config.yaml
hidden_size: 192
vocab_size: 1242
norm_place: "pre"
attn_scale: 0.177
bias: "all"
init_std_qkv: 0.022
learning_rate: 0.00573
lr_mult_o: 1.08
beta1: 0.95
beta2: 0.99
schedule: "wsd"
decay_fraction: 0.379
z_loss: 1e-05
train_tokens: 149000000
max_steps: 4548
Each number is 128 + 32 x the weight over its row's rms, rounded and kept within 0 to 255. Layers, rows and columns count from 0. Numbers have three digits each. The size before them is the row's rms in percent of the matrix's.

# up: layer 15 MLP up, 768x192, rms 0.264, rows 458-526, columns 0-95
# down: layer 15 MLP down (transposed), 768x192, rms 0.276, rows 458-526, columns 0-95
up458 093:186171148117057163069116089069033152114080124085129139137125085166118079089130072192114117162120175094144134136116113136194150165091087090124155106151120127141135111109141151150141120153135109169168118134109127214162109115140108133054113197090102117105161132109167122099125149161135117096
down458 093:129144149134175137130120154153174129197181080082155094109103190121127143160084194092126177160100096149114124151101105082053067143127133186174106106108194176156126102156131141110146112133109162166129161071061063129183130188157149118151091118080119168131149082150083096134140157068106099109
up459 104:124101131093152151117091150194087105107111064186120144152160123111103092152153089084175150095101141153142114150126181110130137110175150136140112131146086163126142136135114098113127133180133131168139162128156154116160147074147108162196151119158160147029102067143171107140124156167118150099
down459 110:192117153096132152114109171228120152090159119181169147130079164155153128111097144189126142190108150153122073118160137138075036145109109155122089165142097124128132130112092148118117127107152120118161110103117158174205121145144116149129172120129094130118142126116122114163127163170069125182
up460 097:161184156131118164140074134071140121099152197131127110102127165104102144098146154112093149098127097074127114126155116129136135170156138143164147129115093128113205131167142063141100090095120161085087077126131093100114174132131163116076136121079159099154095164107178108143139165166140129129
down460 089:154161121103123151163082052114124124106164016177156092103169137082133104076145098132101097117100208112122166160145145148125099117114065126103139134066121092121133131113086192082074103120075155145086188130152149117107114138161116136102130111153131112092165140150069176111197117149117170136
up461 105:146156114148180124154145068147087110138130150124103082116126122099091151123169144118174067167112140105133160140154117161130168123055094138086164087122069167118169122094085125139120154206120138131071116120080132096073118066127091193120105115207126150185155127101104114144161122091117104112
down461 090:085154128127109138114182143108122092148079118094155151125145138100106099159123103140112027135132175119204089127081160151157117112067132116109123139130144092157098107125155063080158140133162134116153125131116120104096137131125123138121112079181135126126123151106127149155168134075117111183
up462 105:147085192128114093115107134111145068174111150124093171147112092109135102172144133110110108140083125131138087134147121154120135174141073106112171116160161176150130080166149154139104131094081148148128088103158083125148090067132107127133125113090066154189111118152135084153068140159189123097
down462 110:169078176126129139077112164127103107190117164131145081162108113136119129069095159144177077163134143185074121133155102122119181132127153090083114135138160150140096122141099100114100124103120141144171125167036139110087088097120119161104149100127074129134143096138128172157082214102146079099
up463 100:138156159103138140085138119103086163139153142138200129109112096179123155111119123157125190102181143163089117146104106113125174158114154122162162155139104083185099164128180126133101086142085127128092144076196127159143111137090187161140114145139077140141119085104145125126156177120099059125
down463 109:079109147142072158104098139068101124159130130132169132154174094136125166127156111131185176078118146149120134163129085101144096106142104121112056064085129129180042148175173147094145193121143136138080128069157106077072138148128138110118150083137153125130043119165115121122150083126198116116
up464 104:062172157148103157198134130069138180130096173121133058140124138101222116080130091162150115113137143076177146102110141144179066160182085180092116119083106099092149119132132125126147145115156166205111186131113134122094130048190134121150108153133090120095076127165141092094123126158122145097
down464 098:104137095141119145158124116136124104116119153106125104119092150145150160167150207139149149091102121116154109139199179129150149124200114205154168160117123085117120148123118094141148100084096083151152071101138111148055101147112140171166200120135122104173087174124077100154116067177128109152
up465 100:120154171114116114061152136171130204113141132109118064089161151135127122138218126155136180146152138131152174119148109198147181103145099146117111130116039133157190108127145136179139202075121147163155127109135093126193104113111168155075169095085055131150112133167111176102122139108103048152
down465 092:147118252166115138084084105151102203111153145118067111115158146114135113091113116102069170142143064139127143132088143078158155142140140107082110167141147087100159090154151126105084166122168165146154058141138124168109148131143084196119146151079173131164141162083156080149055136097128107145
up466 113:109153170110146146172136143170113104135123136108132123077146132112093174173162108057179150136128132146110175180141183075099141110098146106113141119138123129120142194105155075142109152113105112191111154108110077144172148119114128146088124210133162088141131126189119155112080073158083140078
down466 116:065171177124173164158155109119130166122140117131135136066110119107105137148115157100103101161109135123141190120099115107127151146115196121124158148111131147074074147141195142137107100116118117096153167127114054092118129084133153141093135140101126085132091116119058173130102148112070202125
up467 101:140183166128162095135154101126100173106136146152163093162097119145153157104112174208126092147172149168127141123125140105107103127080157079079145113145095138162180157104121135082158167150084135179096070182140137100147122098139130109095081173118169124174131090153171170193148127189126133157
down467 099:161078115081105091152099135141148140195119138087123122132170073148143170132145131117107124106073067146112128084134119120082137148097103095145100165098133123096088134166135153195107130098065094115105064013076145111158153176167132164161122121139119082162090142103088123087116121128110159091
up468 096:150157117143109070099189041127130132121106116124102077119123119082120088108125136136134113136124038096141078148133118116141142109129177144111103117122143099113213121152099100106151147075139162127099151137152110151145129128124117112132096162094207173098200166135116114157177172212179107142
down468 099:134102124144181071125162170082088193119127146130103148210158116155129125121137136101138144170142110168140110155074121125109157132070059070137117133152133078137105138157128160102127116160152133105108132111181148100176140101064133166089126101140058115099089116147144091162096125154147087121
up469 100:152118122080082170102109065187117140093166131123077143179169076057180158116100130202073132094139147082142171162133111145062110135116092159151104110123115185135160099109128158203088179095150104109120143186170103156157142122089084075149146090112159123141126114097167099136172139113116112100
down469 088:116076174088115075078117125124084128120150142086117164208059142152151114079092113073108057119136105121116129146153128133099090136061104096135102170080123123107110158098155136086102057102095151123141129169121197139137107160109079086152175144129138164141183167143112137149108071094156118109
up470 099:130130126109143136137105162129116119141164226103122162090131128081130100141081138146106148124107128139133103149123137190184100108098104136105074036138153109157145090058095125142108146133073122121134139148153138057084120126129118140151116113040184178125144135157145114145140169150150173128
down470 103:109134114076187166116209154125141103101097139120114125119092112135110110094108158120142132100147175143083152120168090143093136143127105143139079143154149110179136160127124107112159184100128145107153107106115129103123130112119130096163189159129143124150167090173032113101141121142094131133
up471 097:116074126075069064136118117193120089147160126138178086095109140124166127147135097112215139133111120081123153128170116134125162151161152103091149082066112123128134050115119156085137174099137152142165094139170134095146194165160095121070058127140120151130115104164087126092109116184144186106
down471 098:099140155152118137130170145105113136147129153078133131121150101130171138127144132172124148090101173112119143150128118119112045141108136136130079067168122137156194160092125124183153156150188130135149134109162109108234103141092178148097137121106190131141143147129124156124102139130175119186
up472 101:159195096079123135100079151174144131138167157111162108121150132123149172141117132129133184103123060161045097087139174054090135076100070161069153073119121174154096128086110080141145147228115092171136140165183139128144159110142099092149093125121188142116106139148130106119206134110177157163
down472 097:163123114112045134184133067116078146108072049088135112116174146090166132139136116091187138101130116141173150107132197164107143169138108071130128137090040141151131151147133098106216184066111121131126077163060156134078120156058109109151160137112101208154065167102158117088104147119113111045
up473 108:127176188107184106090162095153145133117139175141101037091186073131051165122123117109147114097133129128114127156082124130106129134160086126165159112173071154138110081157166205126150109149076123126152158062134090185166134160089153135157124129147135158112115113107100140148118078085117111113
down473 098:096135129154125058177126107104155164064089094101134097156171081118157116139065164139140147132139145122163089055152121098100119127169089133060139119185108159206116154119156108114084128166186101153134104164167129131185110137140163138135067095129149142144105164101110153078110124130116134165
up474 100:098106120118157158115145119133188084145131136133160119126139153106158160133117145085149137132132074153100126122141165048137108146133068101205120083119099138072178170128156144140155179036165118166165173116116165102140126095128102152166137117168149123149080091098111148140143121088151116059
down474 104:074143119152146098157106199112093113122100121128101151164138210173084087151090185160094158115147129106109135134167131091119103120104161146106125038169155042126140089167117128119176093153088125108073151123155145148116094084089244139146174117090152148154142139197128100081138128157121109113
up475 098:105110107144106148228094131168123119147113200120034077127117140161117132099153160119132132096112122106130120099097103123131103151128085150127104102175115179124089141117090071122136169190063135190142090149107149118149159112130089164135153134109128132112147101122132157102122106120124102134
down475 096:133140113152111197083168144171124103113081110105077057153127117114126131144156202118126084094120156072128126170121084037151128143133134118175138160064143100109120143142100197137076132176089137150189118191141088087128114091069114113126155178069107116130115075126101144123167170087158142176
up476 088:113132141136076174114119169210139178093130095132123100128132138148116123143137078089162090144133114134125107177183118054144134090120105165119095126150093100113154132135138119158101146109113117120125162220138116101081195125124162140143094123111166150194116054111176097147144140146162067065
down476 091:145143143119114103136129116149134118059143144153206085139128159154138115120128102100140129105045129101123134156176091137153144146092169000118145105118144096117073168163146109195098105137159113119151113045145134134123113139123121129129139139116132088114102155088126105054072129083198104127
up477 096:137132179130066113139109129159140126148137099192156137143102153130148100152157100105147143130092093129165110117108073117152161078124146146173076148136158138103137096117084161103139186199092189173124168088114062093177098126141140100175094128047083110194082095064171125112116095094119123151
down477 095:110095112175161112113137118162170121136154096083150133121134157140114186123110128134152128153106126162083168136132125147115141175130150142045107152134070098119105115158181124137110120126132086157174147113134161162078140147148187143096088168136192159154111102176087108114134088148119121067
up478 100:104160130089123216152072099149153146137095136082163133078130152101122136162136086083193122168159173163114104165118107088165091165131145129124106188127172129153139133153066126153142139161123159138121127125112124100196178103167179095093073101162087138114135120151096120151096210140114060086
down478 089:075131126146178141125120151148156161084124073063154150133181165136154110092129092154159098147135147125064149076131134053108097145079132103133160172097188100125078108144135101097150109100149091117183110110081196165112152110154104122102203142177119175137154115109082138165174093112141148192
up479 102:093193101138168137117167142122169136091126066106124159115099075169142127062161113130128148168185141102199125085103137160035076148139156092161089122127100172103154171090062075166137099119155089062106140138141102144110106096129131141098161142096132137115151123129119076123165180089097116134
down479 093:134130126133116110101114151092117105144105086087156115098099109160174091091133116082165089132096111089134180125112134098126109184090066108089130086131155148165088112136119145110123139144189088148168176120127112165079109157151141109074137129110107172114072076155163127158108124056147116139
up480 094:113101140086070089122154119093138066123165128130133089132097105113118066161118116174110092117123137133154083162071125105162125071137125121141066171151130168136130141129112139147118142088077169139170130123152133150194119101109164161148093114169180136118098090141129150173181102127094112174
down480 086:089113131152146127144152097117110163142107096133204097118103118142149105103178158114062080148122193105119148124062090153166132142117092169150183124133109169160162130151073118061169090144099113109103140075164169099107116137102183135098138072136085123151119073197109187130133092116118084079
up481 096:147111157089146149108142074145151111110121127120134132069114145171151185111090119141116146097161164125122030102176193097112151105122132100148118106167141168109112125112132115150116130118107166145174121170179088086143153161071109089070117148144144164105140128138065124165102143148102139094
down481 090:126140113105125102154136188085172174100119069162134110089143123140125151093117141100124166106109149130128115106123137102103154213183185141108113109136138094124093088157123126094109129088115194105113121116132204087114108102130125069161056138179098152065121114093165151091130169165113103096
up482 108:169147069108150149122192178129123125150129114116152108117151180124091137116124119068112135183157126133138181107179120144142141100137098136136127164208139069165114121131160095081186100115108106149132141116133154134099089116116110074059168068165162106109103138176105130172080145124131142143
down482 116:107151186143161094121131115094088166116120087170150086085059136115133118110102107083140138103122093164112139092136090179146088118132095070135158140120140121101094120113181100095205129165092071130108130121119150150104110157118115060131174100165149130129128106184097139130045157122140087139
up483 103:115096168084133157118112114082212140118140158138118076076148132098076126162140173168163130156071157132131079039117135143074094104126124171151107162129098144135155140110220137150095129145140119113123146138075173195110129129091153097112155183163130093118152128162131082108124111137161177167
down483 103:146148130156120130149161124120148095157137142109152107150119060105123115129093120162105162045165144140064104136086153145108189138089122151149127110097035080158152092070168146169147145144183101142158159101132158088088179133144132112164134130092191126122121132121081098143144103202160127115
up484 099:143109130178062194124114082107119123130161148139067115126155129104089144216052071129158193159103164164037112095130193077170172150163110139124088152160155125089106073135133145143092120095093079128114139159141175091158131157112136101147156130154134163151119093146133106137179086162051159167
down484 096:093113071103129153096133132143128110106176130048152121141069124100148116148152130124144107154081127120114049085147123143183070127145142121196088117077184152082178098167178119118130087186101179153157145157155086127161180126138121141089101114092120106178136120140113087102176123137193113131
up485 102:101129115164198139156116190145094162144106142172175117108141135111171118132099140197144069162139155150094112155109152076074139101140045089187127099121110129171164149100123155149095160115109134135167127113145186155095113095110105134156079117069119164109138242147163142068167129092116110093
down485 099:129077119036143157097191086133148070081135147155147124151090106159140098149098130202108109144121152132146091120175127123143078146140078083177151185108130070092088078131087111180057146123123150122123106128117128105079133115164144064145183162098148118119214142152125171082166133205090188125
up486 103:063107131096092075072085133105114130117183129069111144103133149153094098162121054141115113145141152170129159168170106140103136100143109053145134098108128119151083149141095107190097192200118114091144125197028140101099179112146110175123093124118139180138127129062157167128097104080123162158
down486 106:185158098129127182153156121113125157013125093126166134072104112132125152121108153055101107123109051113179160162137127164097088206134110149114189129049091140142127152131146108111115115184161085143129131058127105108111117112144125162165114162141123101151151097158110079135171156067113135179
up487 096:085116135059112102118120092145082112107157184137174099029134174146133135155153111214124127147098129119131119046118116088109219159107113133113123097123099192105089105164131146122139098109133148105132126146147097132129109095114127138163114132120187119109082128115128182109135100156126152126
down487 098:118113145160120112168128105134103174132109114131088125152114151091118089167110084141075106121164121127140071134157160022100135099122131171117118147149134114162172110126090218115117106119132143221146117087110141157147081091122123072103167141161062146158075100174124128115119137132119149153
up488 094:138128112082122144109078119099090109135087154165160147076089093143098146124116233101131107101109124139130171142116166109100113166073158153094107131130135110157113137044150194127131132114088146135108171170088084139176105122152087124175060179132128088167150126169124109191098069111129117153
down488 093:165105105125160166112078159180168111177109137111135148136150200131093090093173128085164122174162089167089086117097102163170121125070173141143072110159088182127079118103156143172137121110102030111101199112125112099112097165178161080143120134156096166140121154155114175153166138171081174184
up489 100:101141145150132113146113156125165149129131075092145085081116185120170131153148145116105086135116146167092150159133107092133179073109171155131063073111153161125142148091098181090163108135110098071143131179093153095156113117107132128153088161131120124099100112104223112078155128165162094129
down489 100:157124129163149095133121153170136083140104145105155202102111144119102223134145126112151139098092134152140118169118117182136139121070154158129140172081125085155115145116122153110157166114098124162108154124059173120106139102094103102160147126172153133167127125062083136167170181191154127107
up490 106:151157194107115113165102134131079090139168133118085115052147075155153237132123135099166145122143147082205110149115149136153144068154169070095068103167150121079108111200153139163180131109145176124058145187135107149114134101217157157209092135138127134148147083074121140156204126067160143136
down490 109:144107119089193150068082150105116107126144185143132162132077174164124075114130040157176153120128141128096145135177170193061159118107139141120161103128150140172072128110134126167114113190095115078160110126085139133096127146096108137131140113204096107144123152142084107118121153084136110097
up491 101:150151133142118178108130037136135133117122127133160201051162171082150181092116115149103124113125098077133122149140125108145119141072120153112143147111104113158122137149155149121139096149067073140088063193149158164115114123175134104083125174118198137169177113112131136157106064112111163105
down491 099:146146092134158080109120107158101130115102155166160153133189090085079082110088159176094157107149075104045090149124132211074176107125125110114139157078180170113131184118107116129165071125154145191152130129121154097120106141071141176090132138126159119080145159157153147108160161089099171117
up492 097:074174069121155165129146103131148092134153203133124130132117178120120175175120178093135139128051112140125156167166140123103123105173160132067146084181117129142161125157044171146152133049172120091110210125060163123112064136119163157115112185147158124128165038144152130104173111113108140121
down492 106:132158101128140144051125165109124084165076070157098111145151113124089199143157118086116113133122134183138088156102122126129111085098161163144161138160085102087130137130137189051131083169117157191138097137118152169141139124142143109112180147108129069097162121145130081176112174121116152123
up493 102:121176111113065073102113141155062146167090117149097079124076188142134177164161117087147138146116060160127152079164128116150132150143173103121138146152150136121138109156176114102076163179108130110200152135162149126158102127131057088162174117115165104107097184096125140108121171127121154123
down493 100:109098086122140136120139147154006090141090115137156131089148094139127187138108127140139131159117153174117095106193152157103067087113131126158170150119092135100141138137113202150164114150117153179123156120122131169177135131125174145153189156150134104174155099155158066118126173173102175188
up494 117:142136112145085140144120143132178103140105109068125141134159074101121119170141104123129166136107125103106102131103136145134120093099059122081080077189125156077088086154127122144143114105105181154165187116163133139111154144144126142126158152099059092148106085090129171177087122154151109081
down494 111:130147125136132173214095125144147137203104134062089138127141082077157126174150125159088139133116112103197099128092101161140093082093081102101139164114135132128136125111106103161105035149135136123149179117111173045088142140136156116104176126156084092143105137115107161114112110141177092152
up495 099:131109142114110141163162123113158093118153095151195130131161061127223116147141103157166101111085131111110178139150135124152111097130122168148112094137133154187169153111110099088166100145144115148137167169106112250211149150150123157156134088161167152144132091130155143136114136078053146106
down495 105:051163167125119111130118094086165103106126162147124106186178174199121145152160095046129108121124130116118153160182194106055165130161106147122102177202175126092156136130085143103089049145115124066068113152134090070105129137127119147092138155146121090054116132130057134144123173182143147141
up496 097:147096139089132076105147152115108181092154127114170209089162181116106140084136072094189094120133178183096119143168115098175138177122145154052144164131118118169082063134179117126093111120080124109125086085151125131085130127164150137126152121104153096130124108169146113122183150172078194118
down496 098:099096171154148069147137058130139094046155150135136163147053226096121132146106129074117156148096144162099144136130093127130101181116163136127138149169116087156098067115144129133143122145097167157081079105104125179127147155145124143082143160178155139144106142099126130129131155121120144120
up497 101:156158089143056124113060101128152113114124131070148118095143128097147095124148083119138127161087127149148088163091082175061065177101150138103116177138104161123110117069072133225142193116135114071134082095141122152105125148084093090139112147095170146140110081040128129129093135136125093165
down497 100:089059095103094146128070149129110115124082130133118130109094152153115106175145159172088134179115144145141109116091117151150103128117167151139107158143111130088191116124117120084139070115109134149122130095153148176126090146148181128059131110152140118167112120080098130092132117160110175113
up498 094:156088140092181081127145150125143197126170184092124131071111116104136108133132144137136053044087131138158108202150147140124143160077160133120117130131118168068085144114135142073081152171116136162122125159090148119138141180162102174117108072102103124142141130172126141205148098171153167173
down498 097:127103135117136111097126120152086164076113179112128137084113104164103115109109101142124178116085177159078157146110121103108123137208155109117155106137140157166063109146122112114110107130169112118118137104107129111080115150127179121166177123146162152083101134083115109130120029185176207182
up499 100:141194167128130141175074123160135121159167115174078121111127171164155157177096107053126031133117071138111148095115095158119129080117141132131092142159133115143145137151096152136129081101207116141129122092123099108059146098152168121091204140135206120123145160161126113140153111097094122131
down499 100:141136152114161132137163161109139144099092213181072118108100114126135129134103087087110086095148158131111132105123153174122054085106087074245031137082107144130149137121146129112114176096133108177057102100178148091116130104100139145099113080075139189129082078122154120112136062146128118128
up500 103:115162182174131130134094136183082149171123122143058120081120109118117153206129136123147139114069114085107124156139108091166165117140187185106071092126208108143118182134110117181032115159092142182146082164120099127124144115151089120123181137131136135183099095119157116144156140077093106130
down500 111:101137095164121103165118153136141131161125130105132094137078081108111186114091171101126139096108135112188141084089123088059165172098185121051172203130123117133053109106120164136048193135115112178100137128174142148113155123114112146138095113151136089097124089080067140122168136160167112121
up501 103:127117112125125147167126163107192121101117107060095099099111135135131161178145114122130125166105136105075170124093111151178070120090075105195139130154122190150158101098124161103149076129119116056115141116119119162105033156160121057144186159142170141107098107168139127128167112111135173189
down501 109:210127118160083117124094138091089158145156130162146141132143103163124133144124117083125178157117076126143121124101162115123158183121120108098127128131125124108081174101118134071105165160189087129117120096152122149161222094183135116106113144123116152095230120087113104139135120152173106168
up502 098:153093126171120133175140134106049118152134106114177125183104126122144126157138136133166159116139147162138163057154127167186113148096193107124156181135137158106154071144105110149126131169093095067100083134155148163132098143111170172156139118148190131143094128196063136091112127131092082088
down502 105:161095153120158119143145133138119122100154183059115130119149100088138086128180092094111087152142142110100129181166100108137144137158156120111154117094164066112184163167104119131149107175153099119103173128066135122137150151129069077134150114110118169120108117106129133169143095084138205144
up503 094:100154199138178134128150176171153121146135163180174098133138129138162137120083137129173120167160139105113127129130128132083151165140169148088119092144131107122105149165121115133161080181130130169113114087148098092155102099147202160141119146114187093114098066102136157140153142118178154078
down503 096:201162169080125111185125108099149161171168158074171135144068077183099143181095091077082180182125072145127105134129155153179154123112124113128081136119133168135095169121172088105089106128100205121117157103161077142143138167098123141106128170103079095035143109145153105083114114090089142135
up504 089:053137126141184099157154122119091115127114145163153143192138086197161104130142097134084175092107106138153154125119186141073088121142132077142117167118198138098150121138098155129121081126095120139199074147109137088163099098166127097034167104087121124190088078125083116114191146159087105069
down504 087:122124149113157137151095150136159066127123114097083109113164121120113105107162110141115066125113176116090131085124175107126127163102105129149093143105121128157130156089087140113197105139169163141178109123163099112216044190110212155117077121169124143107106152071144119142152115113174188144
up505 093:115146136149097095130134138121115131125074167129138131206127123163173138072117127150111121112105153121169090083081183142142118090114149135208122142106129119158127109130110188115208122120110196131095061185113100153076150137098146122128165125148088109146144129178158167156095110081120105169
down505 091:176123125128147108154134151111162112138188093120122146151074157135084150097132153148103082154098123107090089097068108089124101143091122117142120078187152112075086074098128126088129113145124134130055058221169156188173123154131138064102163110131093111142141145105140142136120141178112111055
up506 102:202134140068132119139113078098148151135121141166127120112151137130142199118102101133148112095138137141144109136144130115120159195164183133094171148170133111107081168121219098115140175214121131103128082155155175088104166152151176159099092146099121203117139091089147154130163140130146114135
down506 104:141113157118159087164126168111113117123126106143146163177091151145128110172134167126167150113143123077121128111098115110084154147134136137181189199106160146061101122110191094124118129074114149132162200134101123147156186119120125088097148158131078143055144161159106094150148104094126187080
up507 096:149210092140143118108139113131207130121124157123078105145175121045133170171147092113124137152122133075114117094091153111112140135150116112114120093145103194119208142143090089159141084117130143091164077115101117098079159105176135150167117110139145026120147132168153154110193095146161108101
down507 100:100091093093163122207138185111110164126145095103059126142116153097084104076153138209142046150129128080116107095147083107198092088171124118075148093154156173065101151072132142124135132097106132121106139172082093156142149140118080138192147160187064133152111132127184149124133146128086121133
up508 110:158155108115134099173136149175189129101132123157121120122123058157060115103101141200131120141109096102111159124120101148178140110150166160138139089140222100147095109132130009130083135088095119120109085070144168153066114120107169136128115122076124122177131164095091049143112177175141097168
down508 106:099127118210140174167110115120123223140129122108139115124158136128114123126112174060098125088083135139141151095119162119082163107117184088177143141151166150156161114115143138128105148136140116122126136134133110137100072142150144135158133158182056146105085131088072073166143118149141143132
up509 095:110118125146191132145134155149084125161139176114118086135109149135114134148117135125116144089105155088098137120157181170102122144145085120101139122165178154171109167136102137104135119127155118120186094105172094193145137129066156088100097111112135145127132140124113075073159158102095185132
down509 095:110132112101130152094124122119168162129145130127039129155121099129115120120122109196126088118092166114161056106155131126056131125182074132109106130118126094143142099155120132166134105132117184093059122109136122128154122061120139109104116120123159087127217116142111177067168102147136133040
up510 108:094145154151128139139133162130153188139129159062144138094172106111146135139114137099188097176099085084130146079150137119093173163105114103168107100094147144135150075164111124123136147178097154090136128201105096084137098127089116231104138191155162133137087084098114118143136097122099179036
down510 106:137085132135159152100092062135106092115136114171171152146134128087119188139158170172124146125132098162119074194136140072161183187186076142151133137176167094133156149091085153181145131166122142155096169106066124150105101060149100128107124154141123117167186146106119097118195110113091135140
up511 097:143116154138140067119094091156136124122134177137128105132170088169040108151116152103141112155145156162128149144122143131101134095106133110102101111137136113158121071144051113218124184151089209101168108172119098119156115051087116119137164143129212107128159124117174135153095146100087117117
down511 095:121095151114108087116109126169096102117129121090102124135095101136085139195163142163122188158118124169058173170102156123133134137121111127090090171124121094073109076150146155166107091153162117096119146121112105109167086079118107118102138152099121123173135136177125105129061135115124137107
up512 096:107116141095085143115089160137118148124092089147080144123162140144132166119146157163141068188088195101085103133160112109135150147151142173138169190171145152113101178124123197135118095127135091087116159128146136142151168104105184101164109136160149130107100138124141124142112134122152112123
down512 099:145140136099224053131180101125163128071046128152109133133116185091082165166109167126136130141152092141108121115091097104124144123059115076128122074137125164126126103104095073145141104105070110096161092118092162129162162146121155124088101126144131116126091107085128067133135142096079095126
up513 099:067184143152152182163153135182116116162151086140158156115136162122166136120135064174089134118120082163153127123159160128201157137116144140204162160123118119119173128154153148091177143124129121130084159104126160118102183142091054165118154153203128099119139126162144159137109113132123126105
down513 097:151112190155175164145122097082198167116157169100142064152147100101063092120107084140114094186038176103116158176124146172080139124139116085155141141099118138153151094095106111110126149063136141055070170160155109176093139116141168137104115129149108131152084135162112058145149148135151089134
up514 103:174055136091136092102151150095077160150104074148116110105100100088137138128056127103190150109126153136147096125125096154123123122149131155143129119173143121113125116215138193092181128088094110156111114140177185113138128149175135107168203143114160097087195101132115109122165114136152109094
down514 103:126142087133108173172109178129120126151124076150139139106153060113164161111155108109149111139139138050118161172105122175070139109104104133125147120098145070150146181156154178175143106111113125138113066094104106106178154142161129128095088092168109121144129113133159098130191196115141158120
up515 117:182151117107082119048204138189161104139093162113127086062143139140088099094176174168103117098133163126075109120115118119153178121154161121141128042219127126182165134158115124124146123119130102048104166167150103122129110137143109075154156157108073143131222147103160162157086110123102177117
down515 105:128128137128087089082117139190189132123160111090132155057080175097107115115170118199092207058139121107091164140131152119144144120098134125109129122131125115110133226167163164073119141168105079076095187135094135109148112148154136089137191147106090143108120095119096170112159116117070157088
up516 086:119107164201121137115126133138144097139171154107118142173116169160159109071158136086106119206100081139156141080123175153093159120127102123148174173129176155129146183140175100202125146108081068124142140141057083153163175179126097187070113135160108134146129146081120123149113128125106116086
down516 088:147134110126184138092108120146138140169144162120135208133094095114163119145155122153102051082125109086113173088143129107098122114178095085129112102113070145129165100140115109099120165077125136058077174088124180167119108114216156210136094092197127134159177076126101153152127159138162124108
up517 100:170119164087124129112041133052080167108148121106145151086116129108130163103105144092202179096040145167118158106124164175144202201135123133154144162162137161143097148085189077172129131138152103141124057080138160122072100106143168092126149127087091122136170180153106122129144125090117114150
down517 101:181144153117115126113117135082141158166136091084174119093119149186125111087112181129087195111156132137115127200107104128150093099097097151162087127161145096178164138170173100130140139038142150148109117073127127173174094099132183184077102118126093133135128131108100113089184079117118105091
up518 094:127103115140136093140136127086099095130156122140164153122142096143130151101099124051153110147147180117124131086147086130103193154134153109168156112088104131086153153158111110176156161157060129092143173167185160155087133128148154106178129124115135165061076136115124151122097157142117128118
down518 107:174154145152164159084125097199129107149137159166139111120126082112095178137118136131140123118114062118122132058156121121105131151118163174125076156059107106163079089127168089114144134073192123141188128147124132170088096096162085113149117162098173172053180113135182123122109135122058140076
up519 105:113148119146230126146083113105150088061151127095129088090113120180186045118110179153139116174109145177189134140094125135081158096088081149145095132119126190104186173090143162125137140139078183201122058142156153134172197139156107123162146148123107142124149131157126146121108173103134122166
down519 099:083128091101145150135168100176151118077080139152135110131102099111106184150082130110108127163195160109154163059160129129161103154102127135140118129082152115063092129111116114168091074096124160173081134121129178147098092119182099164098131145099164121201156074140138180148084176141161063195
up520 100:083126119167145140172112163164068102114145099165142100107119140118122145129113126116098197155085133209128115119156143152178161148104084115110190096117180166062209107160126086110105153095134158115110109114152140142119140138159179155151118158139130135089141122175124132216166180118065140132
down520 100:118115143131174103148143060090096138120124122128106081153136169126138174073062168119147146170081118139120096135138130125155190095110120130098101121129121105074095170127099176084118136095159065177153130136116141143134160178138176168188136049125126104093187204087157089159127190135088133153
up521 105:068109080125100094173167149112167168126158154136121103120155168141114068080148126187132144156161140114130121113173110171148125046119162130143148122153095120103155171074091114111188175162064118130160085156086131153091108125054154166080065131129101122127182132155155178100112062138083113159
down521 112:159139121129044157163104119126099118137165108119171132059092141134166120143115044081185074155096167136160127048145112152104183153102169124118110071128098159107120083142113158164133058133129110054104145100137123082096144129116138064125157131095080143082151128114130133133121126134202135107
up522 101:100142168098137204170117144147131167128141195137180158089120186102116038135138102139105162123122151125131223188103139112196131104098132131104137124183124163123129102115121132138192127159140118138174100142129076172173062125092086197132107109121144136166111125108109118159084126154079160142
down522 097:130148086156160051131127104110137153124124093142163099100086114138149123107089121102144160122054108100136113114159125065106069140170066153069116098111179132120155067107142113126109193100118113143145149173108132135073144075082125128222113130104173107130153171123111151132112104120139118074
up523 099:115142070171102144127129178057140097147109125091148153125125122089142107104114157126196151082104130100075063182074131110099152125139112085109111177101170140099121101145115195145131118075105188079166176119108120158137154141165123109126130126114149125195150053145152133097133124148166140139
down523 097:118098103124106174097130076090176128185075165145148113129112104101140147101117147112121098028145100121127110124090067169158150132163075174155164192100132104153172152114135114114125118150139124114138093098083176110133094122118148162164101095148091092088163137166130153076170118122076114133
up524 098:139175163142120141121145108147081108124165110081143139082140118134135148149124126124121204189151244084173127144075090112168126105083094118111104138123173079093115095155163161110136164121139136151132139144086127059143066126126176139136164141096142129120120132118144146166102129114079151079
down524 103:115120091177140177167137175173148105111156146131105168091189078108129150141119137105150192133124093152166116127101149083124143146212163206134107137139147120191119114172095084139160178090113164099124085143174150141161108169130092088101101122174109106115169135105135198111109132116121115116
up525 098:129154103086089084128144150109154139118175144156178131094182080088162145087094147073207069172111111119091160120108177173125187137150120170060121143127112144149126175174093164120167134163161097137145116113115141111081166115090088163057116166126152153144189039144165168105135112110108131161
down525 102:156174091163157121162191106154187114131073068121136084118145102087147130149129090095062138126130125089123159072182094166142061085103175172089099163163099084150141094138169162106089144085147106143110103112133145154130131152129200150128134130157103173172142164131081169110103097138172108137
up526 097:146172126106092114210144127110168143148117064139113162085136130124122122155163110155171098165119085104152075162151134132095158151112150122163158159140189138095118119116148192099122148119175100182130222144111069134093057149174101149137134167136142109171098122147105135117128120143169205162
down526 098:091180146137108135164116173200129101152118147128140096095116122169130139122098101138182088127134141112128084158172121087165082169125118162104125057098083115114097132161213174109140120198153143138134138109140180096132138173115137133144112133143130149142090081148134091127139159204162140129